config.toml
n_layer = 8
d_model = 256
n_head = 4
n_kv_head = 4
head_dim = 64
d_mlp = 1280
vocab_size = 2765
activation = "gelu"
norm = "layernorm"
norm_place = "pre"
norm_eps = 1e-06
positions = "learned"
qk_norm = false
attn_scale = 0.125
bias = "all"
tie_embeddings = true
parallel_block = false
init = "normal"
init_std_qkv = 0.036
init_std_o = 0.0447
init_std_up = 0.0515
init_std_down = 0.0515
optimizer = "soap_variant"
lr = 0.0099
weight_decay = 0.0
lr_head = 0.00909
grad_clip = 2.0
warmup_steps = 200
schedule = "wsd"
decay_fraction = 1.0
decay_shape = "linear"
final_lr_fraction = 0.0
batch_tokens = 131072
seq_len = 512
doc_mask = true
z_loss = 1e-05
train_tokens = 444800000
steps = 3394
dataset = "wikipedia_en"
Each number is 500 + 50 x the weight over its row's rms, rounded and kept within 0 to 999. Layers, rows and columns count from 0. Numbers have three digits each. The size before them is the row's rms in percent of the matrix's.

# layer 4 MLP up, 1280x256, rms 0.0515, rows 1073-1098, columns 128-255
094:521463487552514630596408489443601458539523454530495464560466512584477537525434499552517411464452476460530539509560554569553376464549532556508457487530600482413470507454522430559477449457518460479485477497350539492423418544576523573489501420494585418546523497533506505488465571537405486572485517487505493512487487481567490567429457508445328567536462489503447503482537547465376541520513
098:559506534551386433545480577490481484536412490450400574520518583496485558565545580501526487553496457447544516440552535487467444465489485545487421483494458559507513564613539552497571532452453488582564582519469515483541454508529506560460484507484496537455469553476473537466536518506553453500581522465472515529466448539570452613460508530504445438559435494455439454571446485470483425411480
103:477565475409485498461468608459531481508461522489546513499420554513450439479511446456487558448486509522466425447521544518411460499565510462504436574410608469523491474544481502569407477594480396512531546424458539460502543537528506505465514500522437433509470456412499463477361502436425402559478447482413448485518473456550492421541537491522497527436518465438457515477641549535494533582467
100:458549466422533511546504503448455504480478512431479469587510510415471450525493530485615484437524511554545429506441468514479410397570506438472509507495499584577487533447458522581383502493582452517455473527576493452457516519478447399557477550587430540452468471481423460543532497526417602581445513470472477513528449470414463458438443561482448503528556480503496459457454388458455464517474
109:492529450430483498505455516489573552432503509447442386477488469571551457475443530631453440467438548582548565530656471499579503520600496459450440454516447501467431523487582565494491540644461487462408525480496534488574514513530549452526585444484497539431572488404488465473536569501479494447387484440513502406521552481484583472564519498443521539490557483453481497431450526465468487471531
108:513545467541559562472455435547580464429553458528564419462546580424482497487571537470476422443543534508447482496577491609547434512526551501486468497459468527507500460552429535483419472578428516517587463443455603542422556528545574472491442458458472524632508518542467570568437481544551489504514631574528435419522511571412507394510518497493564508434492488549525525581455494433500469568541
106:485484477449473548552427534428528445473554443369519593558462564551500569525573559569515490562432535513439516514514504520558450463578453519455583452453428525479533472536507339462482462540445527483440474529454553421465393489538426519469477479542505459467520488574568554472445469459528506455542513528481523439522522439470449410476484513492420476437453439555392476605558573488542443497461
099:482486454496572500499506550465471529563524662483525485493540477472471507536450355501466550542423477463525528467522575593480592425542517500401545409490463531503525494440505431481474465505511504561482458451514512468635466567492602525607538526532570475534501509439460571542535481476431589524528501415556372548547420481469506487569540416431508472544530471521477524479553473508476421529445
119:518494502466519522424509501500586500489484487431512508505499585546464493503453448448523611508558545614509507527492574526570484501542508518472510567482533433493501509519455561468423533579562500507538456504509527570577384546429483483518452569558504527591467466570481540530530467439464405576451491487497540522445480520474449495499496448442553492477447640633604537426474545518526482500424
098:424606539521497472446612510485516481483596582489563470437401506561390531514424444443493479533411452517463527533502412568502439525524490537495458467433421549469472505550510484557536468547437464452363456496455557530550562572473416634484570471566564549543474527524567594521518485441507455528498546464551452574457506510500565523540479516391393417494478557530532521574485493466454524500567
096:490429414534577563493572577536478549525532510554438452522468466490488456501427423524637485504560473583527487627598417489505507509523492437583402491483527596486364477459510437429526468538577365581429519401430541449502541500450451557464452618540471460502463502507569499487477473484537456523542496444521496544526511490428498508436529552537485560539433542578478481478539514484455534454562
093:428437526543492449467497518504496495332483554599581602540497505403508514462523493492476435541501484546437504532537545603478471441477478427431514416442518482512534461583537554491492500451451441490523518458362581507486526474508529529598491559568546478484449431540507493505591479458494499548529591488474518476469491386414428501517464483548530495543474482518582525455527469529508503444561
097:481505476583424496455492453467529491554495362551570459445454532494447519577374506463495465589474527484334553543549554553405470503572492622474448512505560543506510480443504524506408593413480612458539489457458525556414508464515505496490482544524557485507553446548505497474434527467415435450478528445561465587448481450478461525551416457546540521544512449522466492452455537553550549511521
099:560475462570524502514478481492543535379447525433482518551591450545506439470429571476508552550567555472514468547627415556543546400520515484547502384490432551502500502417526531524514502526535484493544486540457485483648451454456494508474473463473400460460520465447443474473447502534623494501507573545519426519458459477523482491631470546449443565500484453524478501467435520447477567557601
102:469495594489547510485482492529516375491449505495456531596531520476598540512414452500566464503427483476540518474408417530557434570575443528455480548440477503533526414535421522485537514428518439503535479395502637446494399447549481417500508435558527532496419535482619468590572476554462479488520446427562502349511545560510507535460577552537518466562502501556527443561593420530486563545483
090:534477570470471586501478500589590504493451538591493438505502526432496430476447493430440464449434513550466521549565522474574470470498525511442468541542536475431442439505510502509456503579455555567499499507411476536551579529537445441531474466479525485431463390438448433536447551478541477577534553467522544450473512573499520550504486515557489426472448518460623526528474540399433441472578
106:452528459537551502484580509614408504535533478487412421437422484478395617536639478535536597493498509502532553475446524526478497466531448442465471484523554524529455544579567498491564460500555455551503527517518570488506560497575515473470503487555514511531546526603517464489502448568525477602506473483511491561521545464425550494430523494539435576566438460463437531442587533417484499439495
093:565491483557504505526507459493527521487455511502587511646452412488522470501601541490415420427497580483515457568499537516547530467568501592530542580552555541525448449456523494496599557491459534467457502491516403556455528492511531525487494474663545539536441533467521431490542471541435501477470469616559572578491506512432469497526542515528545523422355488453544446541475504347519528481522
103:469528533521494500464420388448389484463499529524512483605483468590487495592484493531499607448410532456487523407478523555457491431498533521481589606437528517593517574486472522570555542489576466380517517530506485516358532466536467536527500526556511514414521571456467505546492371545597446576490481536575486454492519522488499552502537476340518605520552582449509528509496489493522531451455
095:435498491502497522522455601407436552463547473559464423587534540502563422462504537450492486472610505446437488361527534514524449438486576457500445502553543502571468448445590465510413533501482481452421541412518616558484505460510434496531575568486473391529495467512370508426464476514498472461530560612438493502427468546438572492504549530381516503504559465488494561600508440484478470473462
097:495560486469489544498475550542578448510526496549554453522476443462572543563507513470527414474516539458510512387497504497413562542469500471426395585549517473451549523470518414487584538490499477489435449510571492562483483505481549549526464575507451497500534394405515506440521503495553528494478499476447514462506544496483454559427553464507506443465428523336393433516501436474455535556491
102:541476458428415582528513423523490592559597469421554566445461500470454486506389532598517423372443532511567521516502480405460481584513492505481476541545480522431600494574509475502437427485534453568482490435506457468387497546443480479508380528545489436497571472426552449474573475475528496469552500517593547571458617464462462541512524525509557505511434476509549476515512465488474488497434
099:435521488473548615559460426497552525489525471497611480558515513451589403435463562434534509368496438582524458457435559515539505524510526498437478515567529471574475560421441549484510476529538525512601521434530554513543556473433540533540569429496453417563567551509508498462600450473522537485492480418458515552496501375479495454553439499490455487502518510413460495475506472514473516476481
089:457516524435426535509457431561550544528459515470432592498413497474485545534491502499529486512464526427478574487480523497450482477411521472495530553464457469616442547515473548413423446516555488515482535489454571506427588577548501519438439522504587573519467631537539545446451569517519465557451456466466603587581595405493576456609552549449547583537453505454484439507498535502416507435456
093:545535561500522492477448488451451530566432503618516482541423547496551438474414474475476486525396524481491524527602498471495483482527520580511504482525472552462539448480466505546504535558493530545473443568562522450539459519401480485476567591580401530436397543524526486515401559458517528507498433549418524455590510550482465547455540517595429549525496415429458536491582438551428489458549
100:471484514450570430441490406435468532496448591455463550551520602595511502472535570475434529455553561491517504521550524488513510470490522532520552568439466617543488460528527521553590497423466507500438507500494557498534443515425481464511461519453470492502443504592594469488448620456543485407377513431459505470389475573490511488468443495445503540505485531469547536610428370615422545494519
# layer 4 MLP down (transposed), 1280x256, rms 0.0515, rows 1073-1097, columns 128-255
106:481550496513537373378480422488445470502444465490516495451498440500420436483508545471488472532506536503443464445538466473393526466409508449531536436453456556505496507583502506525424509532472545536530585548571478520512580470460397507505509498467436531476574509427465536536467476437508499503457519488586519473569567528402454485508546467600624466511487529541564554636443489517559423513524
098:480495467480657497482519517547564566514490487593573443440515413470533438416484486457479546528531456477472549471508539551530593493523518442505523489504637427450562418473502452508446477526501529455484497476532473530498509392589472547545435435582413550562488439509452420494513503496471618451464456418562528513490502488425557478468550569495532501481570472483583475450552530478488595590553
103:533493440550515506550545533559571506485523550490532481438555518550472543548428565481492561467522552466559511566454484533477492579461537490539416399548482575414454558462545558544552573525373553494572489570523527440478488445556562442539536527500505465504499569524424503476587465547569502531557594501491477568500518544464521540398556509390529413542450548442454511478514463449519412533483
102:531499562503493486394509513478454558456485529582418429482489643533429375519426546539479503498466486461572478512541556492500556555427555520442512527495540427414466399494546499522520513555446458444560544558522536514577520432592510454508508473468488473426551492495590457448427530500525522416509515510534588436479488496566542470490512520564522524504602533486532566474592509418485445428468
110:524482619547491477531531483443428525537434475508420591481456508466636537499515420479445563503452471475453471520507511509582470501448469445543555571468396587485572399483475564464467493516544608493432472483507503515400447469520497541624523548519562485494389501430539564455493502531425449543489450507425473468498515445531485494573429578552432534438518467575524463495548466550472540502491
102:593475524534529557531576524478480471518467601374587573499490588541584494509413516523476482556492591535560539441452515506634452409561533535469465488476560552496459518531429524486501505520434502476486468421558429479558524434535519522466506522557428495547481540478492492494468593465537416455406403460429530510459572508482607429553438472474554543519509508454511457471473584527504543494532
099:485470427468589507471556471533522491451493380590521439539491625484538484475421582493545461420450478503561533525448484541533601467487531422529429544485527539532427492426473573479542480395514434517553545487531372526571486555511511434495528574566574533503464511473522521527494499441453470504513475489460480450543470494560522495521516413511484602468536532469424552478460400438567560427452
102:547438508444458479488423537557584463543404496600512560485533424521411546455542519494564483516481521424445429583491457483493473531405488547503494520624429416505524532554409614498499610519524473481417465531403461522468471572508432584439473536566452494465449530552564541493491447514468425407477538526531496436484453528377412486479496552529557456429371436491570483493536481547495482484418
122:529555550565622492446533562506432482533446469419478442454514438464471482541460489539518428490580396499531484456516569522417538544460425517496582522549515420542619447494582448488460543528448437509462485525563518483572481580381384598451477521527484481584552559476601532515441451536492439527528403519473604467488553478491508545531494563440452442556409597486525512494519474510458424487528
096:495477509524446564553482458534663491579389403483509521411505427531481558448536567535469515558567534509569520548597541515505556509478495494557533544573514485549567455517510502473542502537513482505549477634591498466489529496467474493509412524493394409507398485464576542534495519557596535508433487560546497460526485458498507468499535559549516576469548472482459516446483483465492557429561
099:539491479583552471513520434500550487483482492506525512528501463492590568534506472542474528523401494457498478509431443445458443557504570504498578523527481581525555462584471530534401503449456519460518561528447540448514587442485495497472448432455485533527530511541425535501481414627492596556478510547620535579411599478504465547449473521399526455550578442476507476446480610519465479500454
099:539469518487519521561478536487421431533529480513584468436497457492476501500435462471544449487476507519526502424500558497444527470433432436509531487487514414505506524431565514562500492423499609502529521446472494484566553540507505419465631505484472522532500542429524528394470471465525535567552517466469636482530509523587444460348547558584542519488560531518447426454538542474548511477506
095:585505469523545478414456562537515541421527499466444467489550463470427426441559457579469546499461490545557564581493556475553574550578535452535470556483478522522573520550399563538444445489528592492500466511542575553557471439486492576440473453559481490484506556507541478475436520547531542435524502470514453430543421537636527529520630508557518490543495433493497437567505574501406456556504
104:480477482504401449487573592613547482420488573408457584535495506478488551421501564433530638530500512428532445587518432524391452527515546560620564524504526544558548562489467512626521526518486478483526501457534463570488486521457525526472527434440526518508461488392510449481529453542463537490461503406557562527500490536469512467529502535563464463464538538503490476430513550391537481408477
100:442520423502533495496421560531502514533402475582559455396489499494422490512541449430418424547472568504559522509593524443527561420430505517486511470546469454359541592455506447535483435536549592399411462455472432518605470526589505404557546503411515516532510466466454507565438520527442554460488565482478521434514448437600502493469584493365485458507498520477564476529462517432502498503533
093:419501503465484489547505503513406564537524462475475455430513427497520534494553613548517494554487451502579366472520535548459615561504480555516593567512515667546470500531495511527534438358513455460476553474506510513561497412516602631390601426418479476547547555495494474495513423452536495387516512477532546589447592463474522555466544425476459482548526513459518481479519472536560466505500
099:392487475500539470523539464500518431444490419477496666513526465406474460479506438558507348521439518453449389454504471553485445412536481546430515437545524514538554557490461565546461554557465493473527540499553483525556458537403475546431604513478507424566456572463473480482363585532489459473510542429480518506489478506468494498511562517620526518512532530423580385500422552518551490438549
083:561454555499525551537515592490474492553553518467486444518475480564421548478633503497411428411474458469470452540466527499448539462415487528427487482431446446451472478474525487480547445411448588464467500471468504492510522452586478506533586462516488494522520357522436567520526436546539529471490435559533513502486508501495505468569540449458641480531591561500522577475407505583529593584490
094:535511454471478559480432518533552561512438590543427513423545504477537493420504525462467447476468581561503452542399517489517476429508471510538488576403430548524461469476525503490406574487448537475545490470514462450512522506463510503569562404476476490593500525553495519436441580546627569474487496475524452510449536591409556433530548443575441502539419482501517530483508554472542486437499
091:486520396430387433486592520527516406607511488397583432529547419556428561520521560514420512459411504407549507453502454482409476544452476485564454491523440557527529488507487440562519519543486508515506447451453534502632535492554445486474406490579497465398461479503543566491595472535550471523490447545476472428474467436505465471567507601555479536478436457565498508485478429458453453528500
095:609443533490531476490504450485463487434498581558587535443531627480563490550434582543461509471437432564474469539528549521570443458534452543559587577463467475487547484482435495512587490518543466537500525541573514546506535438514460537493410483531493569483525544525491584474487440443426484429481439559616397519523485518507549510567451532428464373521496495525533516522517495575481503507528
102:476560588579520356492474388530451515459510503452565430479520559426481524526540583449415413429589558414476526462497430387472526445456406544506545486560406455494506521484526433449421552522519424486433593541482494435452506460493504457527464506494506497494428465548500489540529494405471486526507461396473468463607579431434469499511515614542500552487554476480494459406482535473500496499483
096:485578477516485503428461510569460507498509493517446439513397479479604399560440543435495579516455504494466527477478505626512575490565504503471533429465411578494535534513533516538473507561648511506454544480552552502426439456462555472524577552462425566535448502550517542534557495508453477636488592518416523556477543442512496461415464467432535498547516526488559526429521559513551478504477
089:576507516480541465435561508537575539406557538541525460460484562481603396538488539549533524450468528561548478538529566545587523507542496431441430585504509618461538484496566482498532569493649531505413459454492439501495454414564485508589574487418481457463457508480464572555453497458479475516525473524518506464516418620528496490498471569492452523513527485503549509614584473529475593505454
096:471481485500608524513502605533495452409470495523451482490520515473560510511551464426519557470471464539565360530533518452523442452485500469422527525455532480432430505474525426448499388492515589387423458462527490522436536533522462484507399527461475410495616462532556584540563414565501469548490464445456524537495475503485453446550417492469513505491529540507555473527493518513415472541538